Weights of a small GPT-style language model, trained from scratch on English Wikipedia.
Size: 13 layers, width 576, 6 heads of 96, MLP 2304 squared ReLU, vocabulary 8192, 55.9M parameters.
Each number is 50 + 10 x the weight over its row's rms, rounded and kept within 0 to 99. Layers, rows and columns count from 0. The size before them is the row's rms in percent of the matrix's.

# layer 6 attention output (transposed), 576x576, rms 0.0335, rows 146-156, columns 320-383
099:42 69 37 44 38 71 51 44 63 42 60 44 48 53 44 57 64 35 48 45 57 58 41 40 65 37 52 45 56 36 52 35 35 56 42 54 52 56 53 47 59 46 38 57 39 60 45 35 38 50 52 41 65 36 70 55 48 62 70 39 60 52 60 55
099:52 54 53 32 59 64 46 53 50 50 46 65 49 52 44 51 54 50 47 42 54 51 57 50 49 53 33 67 58 37 50 43 38 58 34 52 46 58 38 57 41 52 41 39 48 63 53 46 43 68 33 51 50 45 60 28 40 53 53 49 69 58 41 37
103:51 58 30 48 42 68 42 68 49 60 48 68 43 53 54 46 47 36 47 55 38 41 45 58 41 65 59 49 56 43 50 27 46 47 51 56 48 51 50 50 48 45 49 28 50 44 55 31 43 36 51 46 51 50 72 54 47 48 43 51 47 51 56 43
105:52 50 37 44 41 61 62 59 45 54 49 51 34 58 50 56 57 44 51 42 46 57 58 49 56 48 62 42 40 60 50 39 42 53 40 49 58 47 59 48 58 42 53 45 49 50 26 29 48 43 53 51 49 31 39 57 42 30 54 60 43 39 58 63
081:33 58 38 50 40 55 57 54 39 58 39 60 44 54 51 53 57 38 46 53 53 70 47 58 58 35 57 41 45 62 51 49 49 37 46 56 36 54 56 61 48 60 57 62 43 56 38 29 54 55 51 31 61 36 61 58 59 53 48 64 43 45 52 49
110:48 44 36 48 43 41 50 59 59 70 42 47 54 46 46 60 50 41 52 55 56 31 65 53 42 48 60 36 62 45 61 22 41 51 43 51 38 31 56 57 46 56 44 36 45 49 53 50 49 45 46 64 64 53 51 51 40 51 53 54 44 49 35 53
102:42 43 41 40 27 59 59 43 40 54 55 62 62 56 58 60 67 34 61 46 45 37 51 58 55 47 40 59 46 66 62 59 50 53 50 37 48 58 53 57 55 47 58 57 39 53 64 67 51 55 51 62 60 61 49 48 49 56 37 58 67 40 51 51
086:50 50 42 44 35 68 41 52 52 43 50 53 47 58 53 46 50 43 51 54 59 75 40 60 52 53 61 26 51 50 46 37 42 52 45 44 34 40 41 58 49 56 39 46 44 67 37 30 42 56 48 37 67 32 72 55 59 42 50 50 57 46 58 53
092:59 47 60 58 41 56 33 46 63 57 57 60 59 37 55 56 61 39 50 33 37 43 35 54 48 62 42 58 61 50 27 57 47 41 61 51 46 57 46 69 47 52 52 46 63 42 44 37 75 50 39 54 52 69 74 46 46 63 44 37 59 57 62 47
102:49 55 63 42 57 50 35 53 33 47 45 39 58 49 48 43 44 44 51 55 54 47 54 47 49 38 52 51 57 50 71 38 43 51 49 57 44 40 57 57 61 42 36 40 52 42 59 51 40 30 64 53 44 51 31 56 33 41 65 53 35 62 63 42
085:59 42 48 49 41 54 36 49 76 50 56 56 55 45 47 46 75 35 52 53 38 58 47 47 54 46 57 41 43 48 26 54 41 45 45 56 33 45 42 61 57 53 42 52 61 62 40 51 44 52 46 46 47 50 62 52 49 51 49 40 55 69 59 49
# layer 6 attention value, 576x576, rms 0.0348, rows 147-157, columns 320-383
104:49 43 60 55 56 52 53 55 48 51 51 53 45 62 43 65 43 42 66 53 36 43 40 49 41 44 50 44 64 50 40 74 62 52 54 55 62 42 44 41 50 73 51 61 64 64 46 47 55 39 47 49 54 60 55 37 45 37 37 46 45 39 11 33
102:60 35 61 40 47 62 63 30 41 30 44 40 47 59 37 45 58 38 52 41 52 55 73 53 30 67 57 52 38 58 54 38 40 49 46 29 52 40 67 42 54 70 66 57 50 67 47 57 47 36 52 49 36 49 50 43 55 44 46 57 44 43 53 55
099:48 51 44 51 66 59 31 49 41 43 38 48 42 48 50 48 43 45 66 54 52 45 34 53 56 28 40 52 46 37 44 61 48 69 40 14 70 33 55 53 41 57 68 53 51 75 46 41 46 57 50 34 39 49 46 77 42 46 48 63 46 32 62 40
100:48 54 59 27 46 57 41 49 62 28 44 44 56 40 58 69 40 56 27 54 65 52 36 40 43 48 62 52 56 54 54 57 60 39 54 32 50 40 52 63 45 35 58 60 37 43 61 55 40 31 63 52 54 45 51 60 54 52 56 39 48 49 84 53
100:56 55 37 37 46 56 45 51 33 58 42 51 54 54 38 63 43 58 46 52 50 60 64 51 54 70 50 55 35 51 45 49 49 39 44 39 44 44 85 65 56 65 71 51 40 57 33 45 46 33 47 49 55 53 52 49 55 44 49 42 50 52 33 61
105:52 54 39 51 60 41 39 61 44 43 53 38 37 56 62 74 49 44 55 62 56 23 68 49 41 41 52 56 78 51 26 57 56 63 50 45 51 45 47 52 52 64 44 58 60 63 58 71 54 61 39 57 45 53 61 44 50 41 51 16 51 46 53 52
106:58 46 58 61 44 25 64 44 78 31 49 47 58 54 50 64 50 51 51 55 38 67 31 46 53 49 58 53 48 60 51 62 51 49 45 43 35 45 47 60 48 46 64 62 48 63 47 57 39 41 57 58 50 30 37 24 42 59 42 62 50 62 54 53
098:51 60 51 56 38 39 37 44 87 43 59 38 50 55 62 42 48 50 51 48 35 69 72 44 54 45 52 54 43 50 40 58 49 44 36 22 42 50 52 57 51 57 35 45 70 46 39 62 45 71 49 53 45 67 47 42 52 59 46 35 50 69 55 27
102:37 61 25 40 44 50 48 59 41 57 56 39 47 42 61 54 30 46 30 46 69 45 50 47 37 57 50 58 48 59 55 49 42 43 55 58 34 46 24 51 46 57 69 47 59 58 58 28 61 49 48 38 57 47 37 51 50 50 30 56 52 48 64 53
093:35 33 30 52 49 54 51 49 66 38 41 44 51 53 58 54 56 45 50 46 45 60 45 37 61 47 53 56 47 63 56 58 45 43 36 40 29 48 42 47 49 60 46 45 39 34 59 58 51 46 64 53 42 67 36 54 48 62 40 51 56 59 67 35
097:45 48 37 55 50 38 31 64 51 44 45 32 35 63 40 63 39 45 42 59 64 49 52 60 57 53 52 51 38 47 45 50 34 49 50 33 52 52 42 46 60 54 42 48 26 45 59 32 42 60 56 62 38 48 51 56 58 57 50 36 44 51 56 39